Weights of a small transformer language model.
Size: MLP 7168 GELU, vocabulary 8192.
Architecture: LayerNorm before each block, learned positions, no biases in attention or MLP, untied embeddings.
Each number is 128 + 24 x the weight over its row's rms, rounded and kept within 0 to 255. Layers, rows and columns count from 0. Numbers have three digits each. The size before them is the row's rms in percent of the matrix's.

# down: layer 2 MLP down (transposed), 7168x896, rms 0.00779, rows 794-906, columns 560-615
# up: layer 2 MLP up, 7168x896, rms 0.0223, rows 795-906, columns 560-615
down794 040:080104079124078124107074100128171114115128134137088120116138096122099121110133100131102130135159108152102134147157121101148165091119142151092120159146137141148119099150
up795 057:093098125117150101123107091118095130131150144154104118107128112060109140143142132135122145149140180124123123122145145112090158125154135132128155094120135165103133134099
down795 049:146156117139106153171144157143175114126112126101153138143119145169153105104134122139122108131113101120106129120098096112185095163125111120139117168163120110168126120161
up796 083:200111164096120136139130154147116138166105163114133106115148145167131141127149107122160107111116134127127128124131100147132090112138126116110097132087162095099144158156
down796 084:084119143144115123109119127092148142122145105145087119134123114093126136108110152094134091113167112135129117146134135106163132147138122117148127091110108148135173087128
up797 098:145123142154104128129111113125117116152137122104141129115118131125141144112082133128085102182087123130153154134112108116117150154123098143158172116153153097154118116097
down797 101:094142140102121134126118132165134110106069125133135189093112141120120138154196131100130156121153142140147150133171124139073138130136126120123141121134087174134141147213
up798 098:178074150054115133103129141146169113106139146134147120127155134124067136116159125126138147126130104128138143172108116134126140144154114130147102111109125123138122164112
down798 091:071161130174141116137130101083121094155086109142115138134093133139167116163119108124149106108095137144158113115120111100086125114160146139144099128141093128113170069120
up799 063:091167133140118116111151149109087151144141160180086136131137128139134161079166119092090162170140133121078155138147102164101123099120109117146119133140103108141126135144
down799 055:132093127108112125159124105156169106119128097057167112133143095117144108164091150180142094089114109137173131113100141102140122174142134138086137114131137150122129126097
up800 134:147119152154130115132120141157160139171101103103107125110116173186099099123155122154083135168095121106120139135145049100095140104087079147103129127133155118136116101149
down800 141:101161108158168147102140114087108129150148140117108128110129130122095114163143094140118129125155132169157106103122127163113146171157126126121111175100119162122099103125
up801 129:114104126122137094150142129143097138137133149152114068103113147131146151131147110102169136076137065143133125160132133164121156122133134137149108111162103155147131125128
down801 136:147164124118139119094157132122137130158101138150116152134090148108079162169108144138116132150092135124151158139143108098133089156090139132101100094138161073102143143120
up802 090:092127116134132136084135127100156124132115177143134117112101141103147097123080155141152104106132151113122112151135124171164127141122111152147140110118094120119124131155
down802 082:135132158130096150151142078159126116122129077106090113158190100141103143130188096092141174139144110135091128080133160088103134099127115104100154165121128117104109138090
up803 097:133161134161129090092137111123118118162169109094142134129127151096161154118111129126110121146100121120166127119094141150132117108142133113116099156159119109132169152121
down803 099:103130095098124153107127102112120101166094109149116116127135093141098128137142111125130142110110094116122163121124108130113146123140096105109156123070105160127132112119
up804 050:129132103113126079129142115076120052132154111161170153096100113071097151135110131147121159137149109114113152116090106122131134136138135129087146106129186150108111117113
down804 044:132139130109124178084129150171126154151108116111081121160130149153177113126122140117131100094128163149160119120154138135095125100161128119177130123114093119181129149148
up805 125:136112173113097108146103175103120139162121109093154119108137120158078067128136097126100149129104137113133157155118149137150126153102120139128129139169087110069121094109
down805 126:138108092157179127193113109140110150124124177141137125126100127143089151133139157146135163119164067138143100121084102111107155127091080102141150175087115124142116143122
up806 149:166095127156151100122098151124092091145153132134154142143086156140115159110157090125088100111108130144150146156085135168124134127166134158178134130157127144106124119173
down806 149:112104162112086153137138126167121143067116103127140120125147138101182146117109118131111149111185131165125136117151143132131150112158125130119181151105084181112149106138
up807 044:137137158119153108116100138130141118146122151108138140114126160076104156135151144099123121078098119103112164113102161128146104118102128151126091117146158139156134115130
down807 036:120110123131124159115177133122112125115133099160138142129111100164163131129124118139149125169130134150147088152168071114116171107148102110110145133093095145116114146129
up808 131:129115118115136129155114089128117156117171117102157130131152111130095122152135122101106101133108138123107148119150139122117124106111126140120160125142166091126087083149
down808 129:102135087132131167118123146120110119135122103177086121110121151100111139176136124171161128159118142126159125152115108086103062144102099116133133117190120159157064107153
up809 101:163089142108129144118109127196157166086089108104129122120133116081089120128100134121174167149138100128100101093112134160165121160097116083157108129103125113162124080097
down809 107:132146124127104127158115122130076156152166088111133139120119139143113109120147143125125137080089130177153129150141137102149108099088136143147148104083158119104133180120
up810 058:143154081103093098090159126107132102115132140145126111131138131070152133099070123132131130116127144112125136169109147149121138165092151154118098101115159108118128160102
down810 048:099101157124162140171098163138102158152122104093132142109116146154107107146167131123135102142108098142122134113125093126116116106175131102120164156140097146161133103153
up811 087:097147108071169129155091081126184139133097118106138136119150128128158122090119152091130076135107100111136109140128132127163121101130154115127107154139097114159086134102
down811 084:101133125165120115112172153096126088117158107129170099151127168079109123138145094128158171105149154135160148130107097105116117102098100156150119137086145130097175101159
up812 082:140143134110128095133113122137095152119142143172099104123153110166104095128111097118108170198119099095128144098116140112136146114098131111144097161161159198134121094089
down812 077:151113107154142110128140138118134094134140103103171102120100125084167144118153161120146089071111152113118130112109115151116112164152149146140164084098110072125180152156
up813 062:130129101098127121126151132134113108101146100125111112170141112129134117123131140102179134140119139109166134146124152118117124112137141100122121121136121133119149117098
down813 049:128129143165122123160113119130137159147106143133141145085140167124118131133127102151093126115140111142108132108133126139135148150117093158136153138132136152141111124186
up814 080:117115089094087089126098089150098079092100147140160154108180135113128093160124127111156162122183127127178153105129118128089124126136106150100130129149139151150134122120
down814 074:142124142152147119146137150113132149132124125132124146093136151115142144141130096114147087158129133147125056181126137127139137108091120102150105126120130114132101128106
up815 102:139129159122098163162114116105153136115103148152108144146105132137122096133099114152137105100120142149128149114104141144122091124140149143129162127121128135140187140103
down815 103:150148117123164104158181150146112146123165101142093163136138130114183107084099143148120148123155131123113151145153153125175142096132120154135150167123142114132124100121
up816 056:144113128103160116181140181133137104117097157139147171103190128136092088125097121104127085126100154132073147161140121142141144156089110133158147162111127114100129155133
down816 048:130119130144117132110132093103100162104173125149121112145093142134162169130158129128136146127125069133157103108102107123111105096188129133108134129116157143168132089108
up817 074:144124152121092124090110128099134165149155126127145122143120179110169134156141142146146138037135138131104148148142111117184143180124116110131087126111052137122156138136
down817 062:103143115137176114154142131150135128111102133110119142107129087128111146103110095097130154185114116126145090120123114135094094104132113132141150110129213140132094110133
up818 045:119129152117136097110126123182168128162100153162124143081119106122118163097179098156099149129127107131123161114103100099118090132108137157109147133116132145089132103126
down818 034:160128119150121123148135133056083116081125111098129103166132159125139084164092164111143105134121144122133100136143117168140180118149112112144118143144145113145130140120
up819 116:109173101153087186108142115123098129161130152116186126119147099101152095090124126096140123134122138154138109139114111110087140100135144134146146100144110148125168146156
down819 116:130094134125168104122143162145143127128149107127161121100084127147129138172138097134073127135126133131171146114152138134152126168125137119085108137103128124087101156113
up820 067:069150139112103136080115142134141113112106142116143140167144134105150134120124069133119112157110141188110124157127146124110132135076120125128126155150107057178139126143
down820 062:165115132144165114164119121115079154144130124150143152101101146121139124159127168110115189101114110090140120093114115136145095117168148096126121097114138178082148110138
up821 106:095125097151159157087158173158137149105107150111113104132160123131160123104179104147068141125164102103141133114127098152105078105122144121101088137069133161137133133137
down821 107:135146143148132152110129119100094098124139112162135136118086168143110130162145097116100112135077139123141075108081127175112115129171106137119166128113116133145079133131
up822 099:127129120114110114182148124128131127094138116148139144145091127110131132120117144123094142134147117094125102116093167138139146173145129105145095149136202109099110134117
down822 099:113113170123142128102114115155118175166117099152114124127101133154123112117133179108133098081136151137093173154139056132123115135158121202144156115107100141142120146135
up823 117:081116127117145110141138116106134136116172159120134127111138155102140135144100094136131123163097130117099157121142116126091125140146131117145123103112139114109098105150
down823 125:112133125135155146135153147094141105150118115151107147102129118136098122138156148096136125136133130121119134120151135127175143132119113153121098112157104130109137133119
up824 084:135100109152077140139148115138086138103112152139150126131195153133136100122175164160109141144092142104154162100136144130151140132095103102132118145135124129132117184124
down824 078:128150134091148103125107149112155139163180119135114107140068137131149130156143135131135084098129129147115095137123143135139121108141141169131139116073104114103138088133
up825 102:108119141124119160143169131145147122141097102183156134162125099105167161129168151154111117140115112153094111186181141128128146129128142129113160113096095100149119147129
down825 100:135138074161154117117069165110135124097100117141101085096125136133096086158103117151161141116149130140127128133133142129143135148093134180147196144120145157094120062127
up826 114:154135150101135141152142143109126110091146176092139081120125133094118112120125125133148139112148156123112148136136156149124119132160118120078094122139106144129173085100
down826 122:117141127156078143143144108132143131146128104122160153145151134166118107138130123177134152136094111113130085116136123106166098089113102159152140111104126112130127127137
up827 082:148136104097103101113105116146111102126153141137165136128134119112100163124091168138158152130156120141180156134102087145087185123101143122180143121098089099143130142133
down827 080:098140137166139125124112172103147126107139102151074111102153163122149152154141137142116097114132159123104070117140153127160100153133114142096147156148143163146148110124
up828 075:107137132153121187153125070156133119151068113147125125127117167151118155134113171136148163096149110149161152135142156145179090151112138123153154129132162145109103110126
down828 077:143149111162177054145129091156129137115193129103123108160118103122122079085131086119134097117124120115097141132142146129096179108128136139105083105090110102139155095110
up829 107:135110140178111123121128105094118140132118133112119127165127118107093146131135154095129156140139164166112133107149134136079149110112136075103152130116153152122142118115
down829 101:117161115097147148150134164146168091119126106186097138118145111116160130099138115171134127122129092107171129127113136123173103138158117133116129111142081110136135130120
up830 113:132122107134152094143122161125145150171079098121128137097129167107116136178086138125097129104127113084126100157085140165141144137126117089151131123138172094114111151127
down830 110:116126139082109121146145141082133159107186170126107117117172140092120134058097142167124132122127130173178191118158120133107125113133114137111138092104136125150130137133
up831 063:116141123129144142097141121139107165144117149127138107095152119123122144144086117137100117120117130161139160142129115133180129102120142149142105158100148138122149127174
down831 050:131125132133117103122106133136149089099122100148113140158131157112138121120178151105136137098130114114106121133117113115083113138170126106115154101135102145133129114080
up832 103:171142148093115166140167141125139147146188134149130162111101101147116071141125108139105127119130117096137183070105129144127125158100144111113111107141118090138112161142
down832 102:112154108183129132104099118110171132111119132141121134142120159122098194109113152127167120151078111127113116147157137126148113105139101131117119158117126127086130098147
up833 054:092104107122149126134164146120140108119110130194100110118154133155161044111102131111101124084155098121123116157106119147128177124106113127205138096124113091142125140127
down833 038:158141153113103126134097116140115154142145119060162137122128121099096179131155132112158128174109143137118142095157134103121080154168149124063138146119157142107150114126
up834 052:135113151107108095166119071140111132140164086158144110111126144119120152132085094142116124117149137070161121100127155117128167135139160140158112108134125104158148109096
down834 047:140147126144137145106125140118130128144123193132089117118114119119154093121144154109135116097150123118096136134154122145103079140093118104150123183075156121097120141155
up835 068:140128137124178081172145152114173072161105141125167144112110118147117135168110127120151126137126136164122166100124110126134074107147118137108127139152113150126148140094
down835 056:116131137135088188079104111139089193117135135172120140159122135131133133072163123093100141118109134087129106134121156113146176143091169104124113126127134107158110120144
up836 076:118148107112155128116105078120130127133043077139125153119138114123135128137115150133136161121122147150134147091156097117111143111128098111110137216174162131116124105128
down836 071:120164171161087131143155175137137128122185166106148094127087144122108152117162145111149106137129102095119094145134168164143135113134151141152119042093106116139105152166
up837 093:121094096103187090146128130126119181161150112146113124143119157114120121127140123120115147153107082103176088128131092162128116164148147105130170104113155130104150045134
down837 090:124177121166091124121156100120136039091138152126150121126132097141118135153141148120165157097162137175124189123154132112144154115112141150126117154148117136140133182154
up838 086:153199125127112137129124168137116104146095147115154140109169089118119094163135142161147154109133153125134136066122097150112123145121099148148149110155142138108153126161
down838 077:102061107113110111115145057113152124115133108142132112156109152129113141107139119095134118133109093143122102140117154137152158124121168091124109144084126091146110156095
up839 084:142106186125099143093121114101156132147141132133077122127126118126146141157112140124105132128098192136156165107157091130093134162137106142107125111115108137161166137167
down839 075:102132075126141136144148144167099094133133100129185116105160152120144112142159135124154164111144087089132081174124151116166115117117168133157107164129085121117076094095
up840 104:129116122126123106146132106122145138183105159138135166089172119143158148108160095141139154140152116144148117146151180140137129135150140108132122129122103115130138131110
down840 107:092127104119137148136089111117138130105104127133101160145113185143129128113105157137123132102109171106142210126155116137132098124139146134108146120118111105110105119145
up841 047:106162116127109144139114124162118125092117124137091101124120094111111114119116117157150109081169109129101115134109111172119151138153101159133105101122088101100143124128
down841 040:158096127138163113106162112113156122160151128123149133137135148120163127104137129106114140147071127125143109133160142066114079126123183105134111148135175146160105124132
up842 119:142137135155163126122102136114085155177139142140124157099154122126138092102102150135133126132075156126103117145143064161115083119107167095126122133147185141095126157163
down842 125:138093103094119134131124144155129042090126120126091098125118097176134148155121123124125111090152112133135168087101154102153134124129174150119142106169129155185106110138
up843 083:134133102092154120087118139138076125083128140131168141145117136124117114144128108145152116160136150140149140145113119083102174111115125138138168102145129137112111137129
down843 083:160180166165120147161145179107111144141118119149129114127147109145149111108135134089099154101118125101069108106116107160172085135150117118116118135114146136122119120120
up844 054:159160107143139149084168091120093139136159132163107132102129107126178100108103080085144119147122110152130157121116104104104109068130132139118108131095106171136106164093
down844 045:099110090116132119164128158126155112139140140095151124137145129119079165146168169151130144099148123090131121139147132125143138189089123124140163123145156095142160082148
up845 053:149124138131113122102106083141150087143146114098130127120171156094116161117142115104126146134103115073137154076135127127102100143125138142141114097132202148077100114109
down845 042:121129140143156135167160144131100174120109132175146132127117082158126118133133138169151133110137130179120108163134128119137154122135114121117127171126073089178143142152
up846 120:138152132172158155149165088105122099133100144142141158102142098106115119102135117132090127174154112154123105126145107169172146117141100104119144089097115133123132162153
down846 125:106140108103144109131097143082162160123110106130112110126125100137122161146107126181103113134160097135181115133153095134102127099102138145139129174131145113087165129093
up847 105:122122132097113130150125129120125181110164081132108136120148174165140114107105123104114127163091115121177138118139093143164189131136123138117097151103157129112170149115
down847 102:140120139163125108097100142120095083151105170151176141126119112123118173141158139139094149099156147136098133132142125115108077141130161127097129096140108135133096134145
up848 130:110147071145177113147155092080128130108093098116170150137159122140125153117114122159186114141128151152121106094092142161087171107169120119107100139134138105059080109134
down848 147:126105098167131133113127126135139111127124100130148088091099132133139160156127140170139100117133125130102124139131122120137130135143130113140131131133125117137133134090
up849 064:181116125180132127120139086118129107133126145147137104120155163123173154091098103160136122167110134130094135157105154122079093112113135110123129135172132136149182110130
down849 056:076122116073130155149111148146135145127118078122102123145122091112094129124137172114108138115116126134133102126135128148178170148136127154147146104093129132121121113093
up850 129:116131104092162094150115103085091163111123115143152127141111148090123109131162166119189169128159137080116112118167173102121091051140079122122153154146108146167068118109
down850 130:127181125125132174137133114147152117129117130126105144085117149132147148110094099107073144115153140128131154117142071153126175184109123164137091113126150077116154087133
up851 138:104102093134104156147143110159107086136108143135142131060110144115129157123142112114122118142179134157126165138135161130114123105151115103121134109106183142139156072130
down851 145:158108127102129133117151113153153171152145111157097159132126101159117126077111135145147120138105150087114089146123140111159162142133118116129129161140093125092137151155
up852 097:101112160079102130156157111138108132138111117141081089124091116132099114085143147145172138114113163105100128112055103122098116116119116135186138100107106106156168108122
down852 096:151160137115156117103109104122141119129138107079164158158126152124146142155077098132129119121128135137136086134159154113137138176128148131078062119151154137100133108154
up853 095:093130110094115166116092116133144161141147167109141151104126147102085125124105146173145119084135141097097095147135152145136120137120157116113122136110121127103125136165
down853 102:153164192131126151088172107133088134135124114131079163104165105131162117103144116099112152168134157195133137111141154119159096114176115152111103144150153075167142158109
up854 114:135128142104074059164133173125112105163126129163142098116147121139152157095114103126144122148145116138117153099104091113148124098124100066114118132118147095110143144116
down854 108:086115115120165146129125074112123123131136123125120133124126149155114107165128139149127139095140108107096138139124167086096170107096133160122109132166137144132069100116
up855 065:160144111158152168087107095129152081103095112163156140104114154123173157123172135083150129122110135129126117124112126074132117117102112111141171102179136140148099129088
down855 062:111110138155157129137128132134151108114157158112145120124147093138081090125128092148120144122141147094162147114109101163118137126133143125144139122114159131126144097165
up856 039:134116132142107125131124129097124114172178126116136118103087202139164123110162123133124125169166128107140127090129083116134137148108146127147160105158152129126133161112
down856 035:105113129093145158127124123162139139115090140129127142152135080073133131125099162104141159119108101126090121165129132133118127121139111133112100147110107102120140079123
up857 112:121152127130096134096132142151143169153128146116161091135183103115142116129150104172103116136113147170154139112124077120133125190109077119131135130120167138121159105148
down857 108:099130136139111151105172105109123129124171100129095128117091067086114097115160184144124142131142124126134109129133084116137115121100144087141135117078057124158127147138
up858 117:095160146128130135119128163101123093099138126126202137082127127098101109125137165116143092067103164115149118139070179118113137090144097112164153122152128139102107116149
down858 119:161098136127170105077152129122130146130156130115115129133077096077143132128074111142128117154128170165145096181115087135125141141154145116085133135134173158107098111139
up859 047:123129067135126194149137147129121136113139155140126097110138092153082069098117109162141133090135089141118097127086143148132152082102139162116118158129128134162134112156
down859 039:119141153129138060125114110142135142122144108108106148138128165118158180160115134092128122160134162122109136143172136102149088180144135130126142101139119119092131150075
up860 124:132131182121086142111129124123095139144146082121128149117095148131119120176151103129104147143096168145082144125179112120167104125152084096108132135117133127147114147146
down860 125:133129130142125097155111145173138102101148160146161124144128083138146118118135127153138125109126120117099126134135136092086135102139136125129119120147109130172149116138
up861 159:129179150104146104104135132153096144105150145138139142128180159124065172133162177132212161152160092138087119140111129129110089107139139150065116136120139098175102175125
down861 154:133135123119113133142096149118156146161078109135109093133125101106145163107126114091123105135157119136132131102097129110152179097100118136125154148202138182113119141095
up862 109:106165188186142138130110104166141161119095153168107132096174129097101138141144105124151147162123090139121112142103131094152162159149144134127139135142160126125122113149
down862 104:119126096079126157154146124127117119155154084086128092135123163124145128123131136122127089094109151143125147103140131136111078107118111121133124096154142133126168101168
up863 058:118118185153152111106095148148125114136154128130159090118091163139114132131097117104121163121141110097123117117113126132134170104111137162137119119121146176141152157121
down863 046:164133086124100116137168132118156129116120115113082165132154097126130137150156126141129070118131161156135122133136118109118106133142126111142115127160130093103097084151
up864 054:101108132123129106147128120155162153121110105158093140112121122154092129164154148144096105127137141128165153122106156156163144106088119166168137128158175108097133105122
down864 043:156168114133136142085139128104100106109135161101163132145157152132126125096113120108157119144122110105102109121129114091119131131166133110072118133114084159157106139143
up865 066:126155142127155110103113141158166132121121146138133129108161122120159148151131113068099151122133083118119119160130141125129111152127086145115127152105116152170135105146
down865 052:146095121117081149164131137104091150103154112119141137165111105115111112116130132164158134153143172147152128083096116134142143101133179085157123132129147104111110170103
up866 060:090118154186134177109131156144124128097071118142113129137104106124125105148124159143066137134063129139186127135136173192148121146132105108114131144106135146084122094130
down866 047:141131104067134075144127113113142120163161142110158121127128145125128123109112099116161126102183143120076127110115091069101129107130160147127135111110128120174126155146
up867 058:137129096160129148110144168118134106147063143136103083099153170155133154143126115132128132125139140129151087117160089108134171086139131108140130136126119120106120120142
down867 059:133120124089125074117123114137122103155133097123138183124098075118135085148141125097070130092132130161146156133124135115180112153146130141151150124132129144152113143110
up868 052:137144190138124114122111103144129148108160082104145132106108114147146142153098116136101113105110121156134128138135120131119146132118129099169166117079132102155105112158
down868 043:130129065103141121148167165115134131156123142130089116130129123137099114086176129107143150142132134098117145098110144104110104122174143173083100135193145162089130133085
up869 093:128110143107152114131126144140119089154143100115129124136112080130123151098159138124101110099166130156108152165123100152115106099155124145113127149104121107120096142137
down869 088:128157110181111122108113132138117162087118154138119124100127174162150125141099172135159121110109084116149113109107124115141108151126137073152095112125133101158145108129
up870 141:130164133161124141127132136134129118163201150155221170122156154067176123115134139118120140156170111139139087126097115098116165122107190135132149110175097121153117094141
down870 144:160124115101116155133122149106136096149074103119136095121167115143111131151103142127175116128117118131151132141125122105110099106145144109099131143142080124086122134116
up871 080:153123152128152163120128100108161102125118142160106149150130094117121146129090161134114155107105142126143181116099145090163114081094132103128116146139139102153109069123
down871 076:123126138174159136135111161094105072103134128115136069116079156133113116115137119114145101135147125135106117128123100104101164152137116110109122100121128166121103109118
up872 076:145119133125131123105112152153074104139163115107135074132115153155102116130110127114157087082117146131103088129118166103124117137117111130141130142118154128138129116139
down872 070:149118140095122160162148107118155120115081134136120169139152093137151152108151134097099145173100135095127163141117084158117118090140151125143101098134081134130122146125
up873 079:096147184165180129174137108154117167119146108132142124098111134150128129158120137095102118093101175113076168117117118130079135130158109141128127106146134130139166100133
down873 064:153115078079055098080115141116144102128108149158115139139124130108132145086135107175117128159165088138154091112120155132164130113099159128113123153131134131132070158107
up874 064:126131147135128126115106116075106174132130142143127088133096155119138143126121110128102139125141122092121098139088116107109100138112129117154117118123135063148135140127
down874 053:159133100102126119123142141172148104114126117142117181131160107149126131123133139115150122143106183135167155143142123126141162106172146138132142125155133205120113126101
up875 108:113135145162128115099136128149144154107134155132137137117126125137103137051132120118106083128175127141128159118113144155121151154124118131118102150125154139123110145128
down875 105:103147152115152131110136138109128085139105118143144125116135138105133138103121166158135165144152133147126118120111096113120121130105148098187152130101143144119120119151
up876 086:127137110114147116114153130153091122137131163093144091133168119129181122172134116149089145120097094163121120163143132135167119137134140135121134092139110169143137090090
down876 082:189110128154115137102079121149117150124111084161131146097086116108094150112105149120105130085157187115126145097114138089114143114159117111135111127167142082149118125129
up877 125:124144145119091104149158122108137141100126097178108108121123138134128130108113171149112114099065120071118104118120126135085141106161153119141102134131110107176142122153
down877 142:112121171125161161147117111137101160123110143104093157085118087137124114124118146128120107109182148149125096116164068135163170138124112132122174129128079123079139139131
up878 092:104158142165119122084164143161128098135088082135115157163136153066135149168120155187143163120096174127134141148084172116149138103105115150140121108097136137098117141161
down878 089:147161105131117122135165124114147133138146139139175143086136116138144122138136113059122088166133088164134129123163118103090110106148113119142132147165102111164178097120
up879 120:135114155107091144163136144113122109127151122138113107117085104142144174124138125166119108144099149133094150121134135153107112133112149130097172138108126170119125082138
down879 126:133065118150164135140134167140131144148150158101118139111185126142143108100097175140131133087127118146167134124129109150165136110140174089145114169122131137135119127128
up880 075:122148094112126142155155101143114152147097138151112107146123146138164124147102124097148118114120101090190118113107147133122144113140133103136103107153129169133137135134
down880 071:091116127126111126112074115116190133135149132109126109120092144135080143193166170165115105102135167155121100132130119132165102152167111153106103144104140073141110158108
up881 074:103096122130120115150146156139144114114121132151165106120134133138104091121080153115121130077128157110129129152128139134079141112124120138145112069138117112153151086120
down881 055:133155117112132118093123118124107129146133131099096137137109118136138175125158093142119105174136116139151126100129153100157137131127142102124150186139117156080098183118
up882 090:144147129146139129150116140089136135100101163140123101080125143088117162114109108137137134123138119131144091136115125122105151113144133131152186109124162133160079132121
down882 088:134100179105152116144171125126151146149098101135160129149164123132113121145099187103124114089097128122117132151117151158137157129172162153110115127136103086111147119119
up883 054:112117135083144108137148139085134130124139152128156139118152136152151145144130114123113109128126138112119084136124110130148109168142113144164122166114099088143219148133
down883 056:160124122177108153139153117118094127145121120158102071127128138110161095103156138118132109092127128088082129138156142156134168080127110146106140065109113141122096113136
up884 104:133110124158191170162146119069165130164192115135126120157113128066111097091144124147116162148155079121131122102165119136133118159100102165139073176091122122128122110073
down884 095:109134135073073107112118129176081133125136145126126086126147134151139146156111121108116074115097167116121149153090107134126098136152155116118177130125111128136143142141
up885 075:118153109122112128073138127114096115124179106105124140110138148118096091136119189127156137184081133150161174146113104155101131132101108089096127143155126134117124094061
down885 066:094094144118122164173099126138159137116105171157129112157150115150147141099155102147121107083162116104091070109110150099151150102132158153136138120076133130102120160172
up886 067:128153118119093107127151143128082133119168145152144151115166092132163122155123140113137119123091139141090109123121139165170164124109114131107127140131131142103132121140
down886 058:126108128121144134126101117120169144123113115105128134117099175101095141070131095152131127137169103115171127131151118073084095130145164118144113117114156124143101134116
up887 120:093120134127130141135098106105138113144124164151134136110121115125192092143128097070121148139131093157084113151090136173129126110099125161091164153131128144134112112142
down887 120:150131134154129148101109148097136114098137051115124086107153137148115113122113164113151052133136107094131108145160113127090140127159158083164160141190125132096138137097
up888 056:111117108120154128099130094090107184136113115165133149124135134107130111165130109097142094145115107124110165126118129133183131147136182125137128139147136139124110138139
down888 050:139146126139108145136138159200146097133156138111094112145120141149143118113087125171126171103101136112129100146144122142069132106128077130110117130105110119111131105131
up889 105:125107132083126130119135148130162156159134119111126147099138129175113116126143117115111127118128140099136157121140107120168089149103089129102118114123154087140148089119
down889 107:091142077105130111110146108108127129115165109131122111130090145161192157152137125110119158129119113138145103142092071144119085119128124098159128120093146152124165129110
up890 072:108146126127154120131103132144155076118129135078157130130105105162128100093103137122073110142117092123106142129130116090152141183127116109136146117143095117165068170127
down890 072:171188112105145158137139108100086160138118151191096134100142169149122128129154097139166181122132184125100139127116127136111119129144152137130108109103133140125171119154
up891 127:137124129140132119108107138127098144143118135087104149121152130122169143112119135106139157091124109098149106124093153116103104129134128098137097134139121163139087143131
down891 124:112138126141133166130135118091142147141136122154149141145163136100116110135116099148148123110144137132116127140108116113151112145108090165189119109134139150074150165098
up892 153:110132138104115099154141188105134126116134133127101125126143086211125118127127122092114157073121129146124099103105132142137091167116119094090116157182131085135138138167
down892 172:117162111108167153096134173167067117096122137160138096129179142112143114131105105133118155121133113119138145132138120125071106191108112115110136179140117153139106092143
up893 142:096128143155139116135137109120156186111169118156098134121111126125110165135117172133144113127093111122120149139159164124173070143112123161145133104168146130085110156124
down893 157:153122085134129130145091175119162094120113115095136130121112156152105131141130146086123099121145144110125169119162137120126152054121129086161150158143157079092127147077
up894 108:145147106122123126138102071084142141160125132147144168130172134135158081161136180143150133118111142165081117134124184127099137134128136099116100133165168135140099100103
down894 114:115103134127202140138078085110118142129154169116147116109089131082119138103110128089154106116147136083124140150101126127123092148103131138125153168159174111116151096144
up895 132:136148135140129134132151135081151112109130162129107099139098125146092122146121118127118145141133125115181119119162182140120153140141104130118088145124146158103155120146
down895 129:135134125085142117121123127166148100100165102115125125145162178130188152106110099094139143145149118143116127115140124093152203181102120159146144117152126088109145124130
up896 146:107114130113104128122136137108113192067140120138114123169148186089180120127124173095125144114129125170112169103119128151141106128173139136110146139143133103122130133083
down896 167:134137148103146107122056122138126099124176110120126141147089128117114163124127122119168145169084115116141112145152149107134127151115117120175114149108122116121110112132
up897 089:130177107100161120163114142131136102107072075122152105144093122130136130182163105125117128134142127151058168125108113151102109121167086133148126115137139156118122110148
down897 084:102079141137098135098148115151122129114139155157110167116178123115162138088105111127150119161093114091172101144122113083164172090142143106093107116104151131132153100078
up898 076:101114131140107110119125130135124162140096159140124163109136107210161144119136128148092120111085145086064102143085149145128165155128130123110115123151140100134129090154
down898 065:155124143122138143135132117128133103123165088143138094121146152066075145138134111128168129140157097158177190120150115100132091120152100136132104130132122144113115166087
up899 055:139145161141122114153159131175137161113134117100148129109129102118114119115157111150143119137131128082129170123123102112152140088149114140119124122139175118158119176094
down899 059:121133114170151140140100102091184137129127149069149113137137070125096111117116183081115182120114093137156121048168106187129112146108114143144113127075176108121106100135
up900 090:103170117136106108091112107114113100135075126173134132136115124071162105143093128132086148097103163173148123129147162144144112135143143169132157131105126149133091149145
down900 085:136091122123139161134156148159124110111165138129161136113129160174083170132128155124162096138124102070100135148138096105114144125111112121125112124120147121124160112119
up901 108:093136083113123132121110130105124109117131175122139041130117154089131156091109125088081129167108103104132076168087103121096131097136172169110136112160130121123104160116
down901 113:112152129123167127107165138124127111116137123156137165101130125133152146137129129127117097126110143147085157105123081137124115119098128110112116110118136159091116112152
up902 127:103171102121148155150126130082082164119103189122125134127142151142139102122119115119165144144112088091097139116078121148138089105114108138127123138091127101125119119134
down902 131:132114102141118143134154172126134120146154153136119144074108146123116136138133121138134111132084131130173109103145143099137146143169181109201158118096126151096101095105
up903 123:110123134132106125135140150107182093072123117166091172107134105102127129127112132121138120110148127165105126145169130105104144173146119127124155120132113130091149140141
down903 126:135114095113145137129165095119064130128109126122185119165138126123112144141160102111082136129096121096141106117136110183123118091125122116125111126146115162094116105162
up904 050:140101130154179134106145170155138138161153112140165126138116135102146162112112170124126173135109092147090163165137108147126125115128136134146111178104176135132136134155
down904 037:120148145105070150131108091105143107089116136127081133110151095146115091134137098138132105116137131128136107104108123114116136120124136120105144074153066124126111119100
up905 099:113107126126108098119152096141078137057107169135133117130182113114188083141122112130148124145107079100143128159119134110125110114128123164119111107088094119152120126155
down905 100:130129138146138127117109148136182141140125106125064117124120137157119146150107126116121177108168191152156101126118122131166139122118150116156132178147143114128101139117
up906 129:136155116081116112154106086113162109102103145143100093159171086157090118152150157113131159137153121133112119148079154163128151118148099134121143161152120102109094119161
down906 131:133104132149139124146111125149060152130127120163116131084139109116112148130138099138135090126128112124140141104147085102109174111125171118099129094098157117168144132081